Weights of a small transformer language model.
Training: a variant of Adam for these matrices, 4718 steps.
Each number is 128 + 24 x the weight over the matrix's rms, rounded and kept within 0 to 255. Layers, rows and columns count from 0. Numbers have three digits each.

# down: layer 8 MLP down (transposed), 1536x384, rms 0.0667, rows 809-908, columns 128-191
# up: layer 8 MLP up, 1536x384, rms 0.0709, rows 810-909, columns 128-191
down809:094086033180108140141199156180113138121114110131137170117182135141090166144162095178091126119127108150085142172134111123105127106174163133110138169126175125101103117145127093128123106110129118
up810:118134148115119109140164116130130130121097149124126158141140107106132147140112171086110132135152155150134145107132116099132148095162145116078159181129110110095132143164127158160166180117154114
down810:122124162143154138095118103149122119139110131104142137152174138092123143118110149129102092143135121138098109151157139114175151133117143106127096127126119154123161156112118115106110132155139130
up811:098139103090148149190084119136142189123158125063144158127179133138126100174169102129085132145100156108093150136162160133104131141114112144112155118148086164110135080128102158147111131148156145
down811:145136144117175113154140082129146160134111138108122138159153166136085131156097067138129089104054106138098168155150167171109140100127171129112097103165120132172119098089111159103063104095163108
up812:165115128123164120137115080100129142119114104099139094165123137140116111117142124128139101109134135095071136131092134143129142100122095102132135152122183117154148133158152121112124099111123109
down812:130105148145097110110154168128121119135134122137180097111132122133142120134111108134133162128156104157138122130138129092132126103173157149103104118160117125120136131127101141093139136124114105
up813:096109129099089090154144145116127123147133118122135115136135113125172125157112159137098129159126132105129144103132127143131129170101114133142136168168087148145127126114132166107104140144154112
down813:155166141144117128109108085148157193092103147166103108111135117127085128157163136187140147128161133143125085146145119128117116087141106130149144061145099080100121124135130156118187113120096140
up814:122162127129153154144177111150133093159133104097115145109148133144136131157114124121108128143150171113104115109125148139141150140124154124158125154081108109182084142179110146087159155119108137
down814:171113108087118157112139161113158127113191172163120127176115138120150139121117121146155149160115088129143140154142070142102120162136105131125119131135197141100139151116140147159137110153080141
up815:136107122141124094126132123118194132141094205117171139126177099133141076090106132142144158144100136112103109105164145140152109110108177140139163139146108157111084087122123124099151106156135160
down815:117146143099102136115156141158116151176108152109136114143121105113114119133143136104157134099113106111048111139104162110089132114135143102158120114156124114135145152139163147128121130143116116
up816:122103145152109150152122139128103136145140127101153108121088086133144109124154130114119093113129139114115213147130108135136110150121132197112155161113172088132093101162117156159123134121142161
down816:107149134161110087129124181078122124109173098142094094139170144150100127120115126137133098167173112113054146148117128162160108102149147118134146175114182144152116089168163132100120098124167130
up817:187131138152140109126147132129113117156136125139104124118116134172133161105156135171176153164103134149117159149113134159120120157133114161172141108140100130116174122123104182159164171116134114
down817:125151143125188107142180125104118113157132137132137112110148134117164119138092126163117160131082058146104127132118170168149129135145131102155147139132108189150182137152117137133142128173155144
up818:093129114161112104133108119131112148127119182053143157158156109100125097130192103114121073146133148062144120103142134111133151168130154145127156142187048163132134103113083120112142121097123133
down818:142124140141153127105129138123081106150147146136160101141120149089128113176131153142122091125102118164099101082093155134166116116166119151122126099123127129147114129102139126139101138143135117
up819:107081110147119132128124160109108142113138078153131114136194097073152140097108110159157124160132148096093129124150147105122108139120141163100145103168100105166140139134096129105137170108114149
down819:082162133117095109120129128187134133124155104115138131155068110151126141117169139140139148098101115088144107141094105160109139106119138092088087101128160121113097095113144139152131090123136141
up820:153101101134120138137160102145137102130119134135093122141140125110111151158124126163128117180139148142132139087107073089109115114170112091154113158143147138133099140094134111118148121131163117
down820:123140129142127105129086131121118145154141181105112148106158128137170174100128130066106122111093123111096104139151190142123128119101120156094103110118136122114142128141135147154129161139121129
up821:116120083123178117169113132072152127106139130091110136167121133139123108157125138166149111101108126098073158134133135127146082116151135105126132149122167096120110172135131107131127124105096093
down821:130158074136116151135113150075146179163147140162102125131147117101163157137115067164141127185137131146080159081123120101188148132153112132152089125132141150121109154082102109108143163146088093
up822:109170152134099091122088132153145114127150125092170113185129160153146134101164128116115105126091116152124130146133136131134138131163175124145119138179116154098134113153083123140147157129109116
down822:155106121121134155137139137154085178119153100147113133139145147131133095127133157129108118172145110102037127099137137128153153142120138129165154169103134135166146141144136148141096120130088150
up823:165153164154124145165147124134130096125140104129110154119147136145144125130116121145127139141117138087151138142128129115169150112137121136104137146136135125120105108112137117118113132129145163
down823:141113146129129101107145167142130096086131151108117124085127111132097143111131134140137131103163129113139135161157112158115127145119150115134110140123133100122119100109138138109118129134136103
up824:123164171125124141135140088126122144112131161122131112109118095140119146127137118148133121157140153125153158131123171121108093171155148115165108165126118113162126141138179213127142141154097160
down824:152165142105140149091134091142084145135131114092112089145122133106088125143130165145117122124146093136115159169085092163164150140110130152116145122093125144110147070159139114137134107160149113
up825:138135091136143132168160102139150117166127113093133062143090160091088138171131170130126161115113158124110133112110106138119111139132118093097113108143099125153132121159071141111105145136137118
down825:142104146104101177106159117151125138114138129143143084111122080121119155130172084144106157140126116149082150144148123103103152145161114096106111113144110096163144099151116141160130135127119145
up826:117124133085135131172158114123108103101118188128124112153122106107186139133171111146092162135140146093147136104128162119151144158174091145097079130118153131116124157165131152121112139152105131
down826:122114091119062187112151099132142112113136164141122137128144151129159165144123168127086111093121098129125110145111136114156164133131151098150112130107074078146122127111167145111148159174169103
up827:156102101109143125116157119134141124109148157118146103106165131121138109118163128060149125119127141089096107096138106134120076158110140136105139139098141169115105126104141162100179141101197107
down827:116143095085102081094099085141159131141132114151138101146132138102113147157133139166089113154132117076112150122119132109114133146122082168120158103136160136165146115116125079122115133158110131
up828:126152114083153091160098161119099143115127133089103134126093126125150143165144116136149101153129136111074106169133122106089087150107122123129153177121136120178147130145108137136135157150116094
down828:102113116154144151057126146118110131091142145119120119080146129086126101117137107105157116127164099121127129129105163103124120119131126127131094129125113127147097139139115135104129140098150151
up829:105141103096135136118152138097151124159120127135103090147117137169138086150113103127125140146175117090092152114107140151134079142107097091154149195102112111130144130136135139116160114172126113
down829:098128129146145121099150128127088137124112123159118119146135118095152095137093103119145147143123117136113098116116101124122128114132080110132121131137099172107140088118118119155084120144097130
up830:120123099118118130160104088139101135149138139157108061161098102133102143150169166090102104135128147129119133168157137098133117135135127137114107129126117130116124140122126198086102131188111110
down830:134145167126127113151133161103094159136141117133129179128097128140152152162163121143149112171097095107107116092140145145134115096120167102143152105110104118107084143149086152129149140079139119
up831:125107140093135155124125112150131120115128129122115104110117146087106119131102099133097129185132180137131127125142148114104129127166177111157096124124167124112117134113136128154119152137135137
down831:136125123118101067182126115142133093119118156117126124129143126153123132103188171142174137084107113093088090127126085102152106077093097110086129106138120111147123103092135132177136131128112125
up832:141117091143151142122133125144127175150123188123109102126175099164108139098156139084113173171083122165110135113157133132136136175108134116123163110110109157147094088124091125091153110152103154
down832:114127158128129118114143131100123089108134110127127149089086112147101108132111124136153131136128158099084132142143123118154141107141125136163093157138135112157142124115154162152132091091108104
up833:105134190149156119163074127135116140124130121089138107136132100185150118143124121079112127130123140084135134121146180156116131118108146115102154136133118119109091138173105140115119139125157083
down833:140120123127116090171138063158186133102147132123177131109111162154156105180123119125145131179102155117053127132084121132134167141128132172090151089143090105115133135127128121151132109126124087
up834:128154142088165144117083136125131138134149162099126127123086093145121082087129114135105121110146181081109130075160158128153113161116127111089123160129117104158147143143118105119140108139124123
down834:171090156124125116148100143138145166097112123097175128164139135154121106153127171160113141113143126092122139123134066166123087135114102143120161154073109137154131099106178139144089083106160126
up835:123134085127117124122166114140134113118138152141198096140113103113134145143140172138121114120129139113159107117129123096104149132092141139147109107145124133162112130135107152116119150166118105
down835:118099122146147137125143119144114126107100100110103139098109140132138082138093112100138103106122097122108117136132116164135130110142133101137176105100087131111147141116140094130167148120150141
up836:105157130127109184129107098147117176125120130159167102133109136112165143148128146142126128117102151073143119118127069098130123138138136123109127126128114186118116094134116115125153137183134131
down836:153182137091127089115130118153102132160147134109108092129097160142132140139182089151162069118116139155144129124122119153126179133131110161149105135088107105120147164147129096118141189127122124
up837:135151104114159156122138168113132134136111119113121085101139118117130145117120122095140134152136139158110125172139178094122165145119110124080130174117171124110079164108154147107164160144129106
down837:142153107112132130130127129133142165142125149103179096151150141108136139135119157124110113131120089079131130120143138158154087143106128128124128130090132147133094109118118077119131079130187135
up838:162169125100174099132140114106094155166091149112137115127144121121169138167104139118085115143052125085116151140100110112148087185117150136135114124126135099132096104153105129115138102126107117
down838:136173097159132135153102111109136186144120139119072153109119136146124118162150140142132123131143154110088088164122103159104111093148153124115127127117137094170164153151109111121141084148148119
up839:135154141124128095156137125112128156092139124127136080176135127124177083150114109113144109154152198092102137104177112106119119149128146125145122178105114166121100122129151152137104093118124110
down839:130130126106139088123087134124083117124098105094100150079112147188150162103119141150187149129107113144099098133095111176136136133118133097083119099116136081130114159132100177116169131112158132
up840:150157117135145120142106127117126162164099133101149108142129151128151110124153132112151102150117088115094108130175133139140070086109145114109114131167151169132093099127123131125110159178143139
down840:130052140138132102109112160102120090106164147142092113157151119146144136144121148103121124112160119158104098127129134074096154147148123107118132143093113125123101159106121102120121124139131141
up841:113146128106123156109138103151117149113147110103105160114141109152120144161109162134124123169077144125095145073142121101147143158107147142119128183146159128126123124131079133079140122162138137
down841:126124132102115106130134131130126128154101094122116114140084144118156172143115137150097148136073183164104116129117126135137107166131109093134119126123072130157165166108211128165140132120121146
up842:122131143142156139156093139129116146112144118099106146138104126148099141136133103122158114167128146124142134125152109088152105127124148148097122124131161133152086121127122151133131149145118131
down842:124132136108112125125111168136154131151134117136139131123116103131138143126131109149137128102136114124145097151136131120131167150104140078107134107110115141085138119167128092145111134130124140
up843:130156144140110142132119122152145176125114191168182093131107098128108105087152120135090089136092154085134134089118154084095144123175140116119116172119160098122138116120140115098134163117138141
down843:116117146129078082136125167132117142115114122140069124135120082128096173118141131124188128143100103149143135148118125116147148113129125105157098086119107122114148114123103159138161129139110118
up844:139101138069164152116078083122143130133112151142202105118120078108123123178151155088107112111116161124130135109120121115117166106127126120097159134154106136131142149099150101101094103116088137
down844:091156136135158141122147134093124172137109127127115127121123115118127125141124100105148155136153132072076112145155140100127126134126128143133129097112105131139155093148158115173126058135107118
up845:079140085129112111136090111113125087164081105099113125132136114103164119127116143105123088158132124063134134171120167131155144126106133141114164155125189114113092183150165146122135150115180151
down845:108091184106135207137127080128087118124198107128099122131115111120109111074109165124139146146140127130113129172131112122106141093126126132093118114171093088097129149105119146112155084098156123
up846:132145094089099157141128115085119102157134093094141132149150121115078128119138159166108083127150123103104134124163120103175129126116146140104140143177134143135119127146100106100109162102137086
down846:141159125134107111133097134109137147110156151163103098151159094120144123088119144087120080155118124148082102149167134125167126113081073138113089139146155132118122107146191124151109098111151143
up847:156169133136104111135162077124115135139145099097184131137136124100135121115123181106095156111110155101130159149160126144153111145106157128125183154085142132115102135123119173131170139148116160
down847:113137105103113138183128119145130177100133118066122128116121121166104156153176134145162188147093142107070153137101172149094134145139161139098130134052149128126113154099125101162177125156111141
up848:104139162091144144169125076142160111127119095123142113144116141157170080131142110104153110155106149120117115131135127130128136091107166102155130143124165123141133111116128119109115124103101108
down848:140155098145128107104132167086156132134116081128152185135153145150122120136199088145102112104102150124098150129092164177086087152108118137142115120105170138149118122131103134126151104152152106
up849:143132183092121088118085162155117132156176134123069132119156117163090145139134142115114144145093116153118140159148123085116111107138091170132114144173114084116140126153117146130133135172143096
down849:158066146112123136125127128120115108137134127137131110152162160141140079113119102100109142132111134100139139132105113145125144163151128120072143123141152133112151147126122114122109089136145136
up850:140127157091122130156088116096136151128084125089128153150098093148121132135118107145118150131131101149095147097172142154188116086102150111124092154128113127116181125123122151168138139112128129
down850:094120120118174147121145151153099112089121115144131115114118089152099113143134094109105154077080133098119135140154099128136139103147178152175101153134167132124083134145145139169132124170160136
up851:136147129128156121117062111077145148129153167082137101114147113135138165121167104116113114158104158061094133116110196127112089103127159190129107112111118124116057132141166137131126144144131116
down851:107118120110128130082123163117168147182125146130128131042114132110149115153107098152132123123116091165093128126098145128135142061140074100170127147103155151124148136124116105118112174143145141
up852:126151088107111101161101169113147116128146137141197077129103093119118112146122103134136114134121133088152153119098099113142152143185125173135135119133110125123150157130153145142085075099160151
down852:142115157129125154125124166163132153110142080080103109095148158138095134083169130143134137133145177142174141139066128152128116071152116118121113166128120121120132120113128140091099082118146153
up853:111162091114098132167159102132153133156129140129173113154108135136174081144127132117100120108119153105105131093154129146139127162086128131134137139122097121184114125159104146102106141159118118
down853:114130096113144162180153106111191148102134146104089161156138139122138186131116132139146080157187107082074158116144134068175155118134086123115096100124138158103130152105136127123144072092137136
up854:140096112115161093138117167154137154105152153109172115172130117150131117107173128136136145122114115138117164097108100141109134134153117143160124131134151132133139132135155136117142109156120109
down854:125155111134093119098150106143119133169113138112134132039178145131139122116099160131097092115130125106131115129109172124148094135141117121061121148133148143105158135171117084151167168123132120
up855:138147118143061112105150094084125168120137133133131137147139104108137109123157104111115083182148130129094145160156101148114095137177157179109145136148117117142154129160129131127114140161124132
down855:100114129112133146105123157121138059132162130132111111134138136172144137122123151143135156134102140109167088142112110075121135140102136143135128125100143133157167094114154114105091126105144112
up856:167125085102114183145162123123154133117165122079100090116110086150112142151148110117142153152095129114150144105163136067141148146096113158133084157108088104098072138121135157128118120098152157
down856:133120154124130112123105165128086187129149121156100096142159111089065102111138096129148123124107115106202170177113151065206135135151156193074145103139114137118130117113165117123147121091105100
up857:138134126101091157123141139142102155128146151147152113157111131091115093123122129132105118115095135142150113118128125122106112163144125109158169130108125120125092117130108119124091128128108135
down857:137128125121133098121145137094104139128110120108123119090113100150113171138107132118152120145145097105067148107111127145144137117121120111133111122165141151152164090157119120108137125101136136
up858:106168152089103124160076104112112120109146119075167126113120138135103139119113123114147119088100148143070111131124131122160131133108109106102121142126087118153113124135102138110142095142098130
down858:127116109106119127112104107129097183095155126139144115113159163143190144134167134163141123135104105159177117090141134098107110153151136139126125133189081104087108092122127147079142125143139101
up859:140138095099119107114135144114114164123159115092130109148119147198112085162139167103120157123145144107125113151100122107122134136135162139163112130102120110105109145117125132136161120101128109
down859:117102097122129139107179146099146119142100151126167141157115138123149097157124116139137136161138119128109170094110138125176143118132125159152129133150106107138113157143158111095099087121136126
up860:141204097170082094155174089109146115139115146122128113137100101122120136105111139109119139129085178080112157129132109117142083133114101130132145140113129143158129119130096137093168147153126123
down860:126106100109158142102164113140129135104189144125128110159169149129154059134137108131139138126149107131077134146145142133093134116149150133099124129105122143115161132151112119137132124111176152
up861:105114142101160122154130153106131160131137103095110136153156127146135114161139128112082101126144138109142165123161097123118099141142143094121093124122142105145160168086091118126138149139146117
down861:128124146138118097109115144172151109151129130133130098129123131138151124122096091155153135106110122132120106134135119105099144148068101109128090100111075158095140188143159122134140144127103100
up862:090114128094140139111132105128116104153125110118145132161166104146135075128158129087143095168146099153108145161135141104121142163160146141105129148140112144148161147134147140138122110114104151
down862:122104111130122116128112141137131139137109066141125094108117172107122145129103132134104079117134121163082119095149129144183146142143154173190164154130122140086121169158144078155129164130099108
up863:123168121126145160168119082158153127149158137138103132145161105161148144101149118128132136126148133148099128096148140151133082127151172171166101110168123094090081073146089173136140173138134097
down863:121168150098159153107133115116134128092160107153133089113101108115113169120111116175141155158137127122146152113128115146134140124136113083129135106155120137123125160093155139111089080127136155
up864:168128129119147126098128120097146130141128164176114107105132124130153129101128063108093085100103129136100135142135135123110149124148146159143125159111130121104161115154111131163147166195120146
down864:115124131097119142124106112150082129105105093129123142162156143111125096144121149130135112168189112114084151136093097103107112123118114122134147101119152152140129098112121118115176115124182092
up865:153183124100154131138134120104146141164149176123143121153184126141129115147142113139151106183150154149093138107105116111108111157139134121081126164097164158148144121150103162106117125119148108
down865:127120158120103161123139150137136114106149130105102113141116117110126133150136133137169118110135152123098121183154102157110129106188121120126118137123103125149102106107148145110098136131107147
up866:069157162108137116125114112096141094120079170125153112157128045097149152121102084099165143129138125121107172095126132114127106170123120124146152126135153120119107096154130151133115107170154167
down866:143109124155104119108125099139116091139040104118156131126142144110100163153127150147142101142137139090089108144151094180146125086106120133114120091104144115126140117118077124149118121124141166
up867:096126139093112103165139104140098169135140158093149176141104161149151136136180124105129130117154119127110171130123130137102105152113171167141150131198132131151145135111137146160168138112150107
down867:124137115130142136115135122121144063111185171116093105124182122133102095129075160097089116099127147129148147143131158095088188160147104136115134118091149159145105131145122116101118134144113146
up868:138163116134144146107135152112156126125121155120137134127155139145117135141186132145092162140111128132117123086141145088150131122115082112096183166095090128127121168118147121131111167111088113
down868:141125132135109128083121123117139101123123158151154151120118115111125153133139138119144102126147110144107095137108097134099131135154162142173109104146155126135156138116106118111123140131142113
up869:145164128136187122178135134157156105135129108092130156167125089113137158103157113157125120168128196128136148125110108135188134138141107128095074159141138085115091100110095150099163115092082127
down869:147124083119108084128112128143131110133115133140151102148111151139107143099123170107099133117094109132163182149165145132103133114126123103154121104155124113129129079140128111092136140136107116
up870:084157075110113148109131102144143117151153121106149121134183120114194094097185136148116110112163156127143139115176130127120112163149148143123116159140130129127122138159160157103151124129124111
down870:134133148107108133096133108091117132116104152145156124083102132132104130116137120121142103080117138137131101127141110098124107136131125082116133112125108097120170123180135142120125155124111157
up871:151127104105121113115097107148134130115122113105183079125148125166130128094120121111125125100111142117117159107139152114126083111104162101169139139129123156127104092107159108128160131133104124
down871:135108134112111100126142111184168112132138133149153119125134106135114125150137099115111141147081080126112135117160127163093127127111119148113124150182149130125154139155137125124117141113126136
up872:221141122145124110140137122152104135154181108107135104158158133125156109130124126139130092108129170108130144132109104153121136134110158111119118127181098124115102120179136133105158179148147114
down872:084147128135134136078142144157121152089143088143119100158125128059145076123097056130150149121114120128103100137087133147150115145157131139159113088094151098132134177129136064131140094118120124
up873:142120076106150109120128127099172139134083146122106143174123134122141138122094112150150127121127127091077131138102069091164124140129126160149126151151133143133130150110116165116154132143117144
down873:102115118114101155076139147146108143158155119177128165126177109116123146103176133127145126168104153163140106116096144134110127115136130137140163172123126093114137137092112105118158111128138110
up874:122119133142144099142150128097113138096177124125107136125160111152148155139166088153126101114146157109146142151103146081105108117176213145080156095151159125154102081098143179167110137132161158
down874:167106161138135144123118163110091130128121127093102150109198099146158140144089132124122124130128119109074156120128152145112094125172123115142118130130158148086159175139131176149108138165126117
up875:136118107156137110116140112095138121140114151118095122126093120135120129129132149116118114156125154115129177113103092118148121170098139109100155131137140190096134157127092144104153100134125152
down875:135116129114147111168144115119119145115166105100130090107151120126124126067132104130119118131133106123107083119123137107122160117152072182146124105125123061144197127097176117125175088143158126
up876:147107110122137114135134131097115106143123110125148109158152089169170150124123156126111128165092084149129166138160149127102122105110152106124117149154157120101122145131153136096134140121136100
down876:118159147141174130084137110130113162106133133107106129135122140112143102135090102117170129159134089126084139114134147138135138144126125108151159095090134166123160114096119139147136186064097118
up877:191139146105150143108118159162149131102150109127147153142151099151122103112155131112156148119084132161120130124123144117118109125136112128133109181154108122129097123164120141126093102128112116
down877:148127114119142121130102126165142122124165125092074152095182117106112084108094141116117156128182114119134102174151133125127101141137149098063106137126124107135136115144169098140159135087162106
up878:115113099128138091133170122118139166195121114093106108180140125115116148120134131099153120170101147125123132111146149131130126120176147114120134145088134152148151136186137157137135112155127110
down878:116109153105114095118117122128115092143121111080104163120135124100093149137133117161129134112122154132108131152111169168138143139128107123116130116129130064110131164100140147105152145137119159
up879:139122107082172169112112098153102101134103113129107083147166147150155089137145103164149135163067143096108128131140109116120113127125129196145148121132154122126152147144105121115122121101100149
down879:144123146140144154080144161119168131141157099135123106156116120142134176117195161079108100131120121129123135173122122130098135121130120125077137096122129105137112146115186117128157123118121124
up880:094130127138103148131125114086146136121137138105154160110093119133119139138104122113133134082117135101098170107102121084162106138135136099109185154101129114159164118168075181119118103110087197
down880:081145119137180160154105151136111149155101084118156127084103146117137135138124138099132194099114064099110152109119135152144144112105054124118134135132145134133141096128142119093104090105186154
up881:103124150127120138138083148114109120129168151115157139138118116163127114136170104139089107121074140133126145062121138155101121121127102143121132151137128142123129162124120121104152146154098141
down881:197066129161115148114144138115094127109105118085084136119123149113096134121117109093124132110129109145140115119126160163075118133162134122125137109148119112108133099106080080127115165117183100
up882:139148138128147141156085124102167150105084130077127148137058101143092109154128091126095124144143089131130145146138142132093103157128170133117193137132096165170154149104182106154135167160124145
down882:084152130106131117111138109128115172164135139164182133127152144133151149116137150108122105148100159142059098144109166118177112146118092148119110090146134138084190152134117158152123100121144121
up883:126114140134121130157129112130121124093138117107144117122191141114115052111129143152117104144105138146142177127156090127179114154132160174117116151119120176118118130149143158093118105149122149
down883:082114127158160112105117146149124109137135126105160135110115103154123152131152105159128095129124115117059130100120123160074121107165155127112145145133154151126146161154120108112114126167145109
up884:114138140128135102183158086180123143126131153080125097156127088151146129139151171137124133165134110098104187148112064154198089113137135131126110152111109132124148133112108152097133118155160154
down884:143136132158126107093112200132107143118139105148104148097156137115125122097128076116138117128132123133116122130067143116126166121139123130147090150106131116138111146123180096125135155112147167
up885:131145138110120103113131121099168141137150158136150092186115125115179117140113098161151099160144121135139131121130111110210097120120086103108144121170096171153122102152121129140139115188140098
down885:122131172069124128135118118123168110097100103107111132108122112181119135156146117069138167122119147137132092124131130152122154142073139133086147121079125154086113143136090136115122133063130140
up886:146098138135157136094172130121146106076120108095144131139156102093141132142121120125135112154089141112129080080120094134108074147155121169120182119155111082159110111105163123128142134147155142
down886:158131103116114148148080080157113130137152086124116187155176110126132164159101137145151136124131124095111108151143179137157130177109086074121157081111111123097107137154147131096144121123135145
up887:128122156107143114129137144116141128104123156124176160133108065133100116123132128108121101179066154134149154109137123144106155128103106128139147128162121103106130163134137111140150163143179131
down887:103130103141158145140102152132105080085130112085151120106127135098148163119135113160115128145116136158130153129107136160143126123112115138140123114141144153126156118109114196133080135102170153
up888:141166163097091138112095083133129152103137155149143109144103104134148154140137127121128101093118122107106148133165157090128115141169169158121164160157141147158097141181133125123117127125134136
down888:083133162117124085149143144101082134142128137123106122113138150136133099139092126091141149110107137110113107125113178136104122144133157150156087115156161101131140153109132094111124145147100116
up889:168129057134101130138142102118157127137110125135110088102143155169131124124168128105118094140105153131123148134155123127112151132120122122104103137148148151162134133103115178105142167104150136
down889:114100152110112097097110096103106109138131108135132130134140158143136152134143139113172169130168137125130126115127091146127140111107119120146134129092166105161098150159066156147107128109142128
up890:113160157139150133148133112133137138136114127112137109124137100137069103122146130106138113124126137141146126148147163143099114141150127144090096123135118138122088126140097147110104145127154149
down890:128154122133095126107144107146102131095144123125107135123111078119147121120128132162153111153101098192216116114138082110147149146131130132095118099095146151129113119130132102130114118152101137
up891:166127112122136137146110109124101117110163120144153097113163128134119125139144089178167102133132134126083178131127091158127125134152140144153122123127141103159122097135134182112125094130130160
down891:133105159101162179129113139105156121125142161100137120133158138122161108122144135126090091121131119087146132105175153130094160139140095082122132146160138135132173137107109163113092134150148142
up892:134146120103132149136134042100129118153107119142155148148131198123144156129154088118123136118092121146121129133123136126155099130131141137083120132166134121118115073145050158131119111105104115
down892:135129092150122126097107118153091147119112158142127109131136113109107119116126213147115180139141129143146114149114182130134149096106144153160094160153107129135151116126149108128128108112109118
up893:152130136095155132156153103147141134115130108095182130113106119156122151134139136135124067099117148109117133147139156107142145094119116129113129111159104157114124135122121109135146122149131162
down893:118099147106142088114126135130118101081134137118105179125158120158111107137151097112140169099123134116145132115117116139092136152127144103161151165127127143122177138133113178106082166114136138
up894:126126102146142147152139111152137109122115159112130122149120130128150110157146111176129161155111147125115124111126100131105132143091131150087141118148148120124106107096136129093115117132145146
down894:156165127110099130150123129104145172084165119100152134124098135135139122119136110120095148080139064154071137129104135127145109105147167133118154170139156120117151122153099105105147139092111142
up895:096153067119142127145081141125152113099137132132166144165110140112117146111132135122126101143108112083111147081094148093108143141143135149080155117170191152147143166128122168087125125126156112
down895:161123121098150118144175133139127114159110148160138201150144123125099134162132123085113119107155140097073133124151140135155155133125152104104147159141118138145062159134090110155123149151160129
up896:112149149136144125130141115143159133121121133151132104141121117144170107193085114054166160140149174081122144137156168106129134123144131141121145121113098166121131138140116165130100156145148128
down896:105124128138134120053121133153113109103078095121125092153135140095149188108145129161136126122139105132127166080115126157116169139154126136192107124102123073117135125103131093128144134079124152
up897:167166171125128091133101163133079167134116166145137172150121150122135113172116103110140130129121158113131138116116138157130117146113083123095136108138108161152108128163112163125130076132137102
down897:100131130170106128144120149166185165087106088130120115121118139102113097156093138152090086136115129135048153176135131094134145118138124149121160111151136120131150147130162089175115109160104105
up898:141120137088180145134123129079119166114135148143138104131170132120109107138122130149124121142095137120138113104140117121146134127108133110114136170122150155137162166131113112123173108133133122
down898:107115142126117099131145140120146131132140100130123106105103131111097148147117101135109152089124113130123175117143114119108102137121114093139154121090142094140116109113121156128117140074129137
up899:167173169099137089141104109132141159142101085134112124140118059180136163147158133077137103179125157122118148081107129103096111132171105126152125129151124125144105122157117173171134152153112123
down899:099112180124112107110122132107143132164090133172109142111125161134129189089142087147151118145129128137109122159152107159120110101130098112170138149118146130177134111128139123123166100124118158
up900:125123156132159108143134128140109122150111172136129098114156130130158139163139092150119115172100137103127204127173077142126136181138133163103142150126116106122106187139138144123115153132126169
down900:157057145122155103128166174118079137139157153119121108157142087080167116119165153119089144129167096092148173126136148150162098124113110121128129166110165167107125117115091063133138122054225102
up901:127142111115141118167125124174100101135124109126132116116103100123119103125137167092113101094140137090095118118131096076147147119148165112162149151148124091162133128146146108111154112130111090
down901:125103142134117112106158114098114160121134141131140115136142092127148140131117070091114118174101121191072143141153161124169097133145090117128111120124127154143143117135144136116125138093132117
up902:139123155111159124090138089140159086119099172123128110134112108104097141136143142153148100099116124113122118114110113118187092105119099086154153136133148165144164128128101140074168135147096155
down902:093111117158135144133153136136124135120125111085132094155155092167085108114132127155152131134126135128102120132163195135127118158096117099127109138126163130158115185158132124117108127127124136
up903:171122143074114099127141114083171136132114109133131129134122108117113104124178101108099097139150111139109146158098102093191148185203112184140119138178114110136101126123150118095131105142122157
down903:087125116179161112117154129100117117108110124095116096105124101125122102115127131152122131126117155154129099138133152134138109097103135152142136119121131122122130136111107136115127145097134162
up904:127150084160155098156122108116084160113143159116120135163123141095109132137115120095110108144124153133110151104134124084103082107113149104092144126101125146109115118169128095101129154149098107
down904:120105126139167137133156146185145108125154114141107119094123111198147134126118110122131172107139155100059133121149122099128109172099136155147147152125178146095131133114111132085115076095158120
up905:163146136110147122115118143119182129123111174096125116140163149151138120118171114154114118135070140110135141105089176127102059135128138155131081150125158099115120107143133114135132129089164124
down905:099118125125147081155146171074154157127122173126091146086087168125160140149121110143122116123146120074147163115089137141093106141121108194152087137137150093123160141074122141108138116070130144
up906:138157133139131090131129102100129118150112136156095146127137126121127105156091111104155115149160114118136191115131149083116108105130123096094121147112155123135159083151143145125129136101125132
down906:164118152097121132148114138158095169101174155128180112164131148140087161126142122148092178123107139151096131114148134172151143159089136149138071131101106153122115140113139130108124105157102134
up907:124124141115132185122160122149114092147078120083079131131099119167170155152117154102072125120127141084138130117123132052126107100127122131153113147096099120151127159109153163118152129106121118
down907:132110093147158177145125147132079105092115113133127128121145117157120119143143148135060114094146114111128141089120164078136133124121107133116126111142114112130173142162124123124106149097136113
up908:107109104114129183127089080133147113110141138144134136150181087119117164130198179126145104110142141089102118108109099082100129138123118172111133124155123147150165172124106162119141127147123156
down908:100092138128098139130151152143122084113141122137108140116122123150152130136138120064152119132098109104115109081129161136100124126170131103117132084119152161092159147151153128112172090180137101
up909:161139127148126119114115106100164168164122111113162135137144107094165110117146149132123146119153163100115123080102146141125092143109150119098161131130115120139130153126125120124129163117148153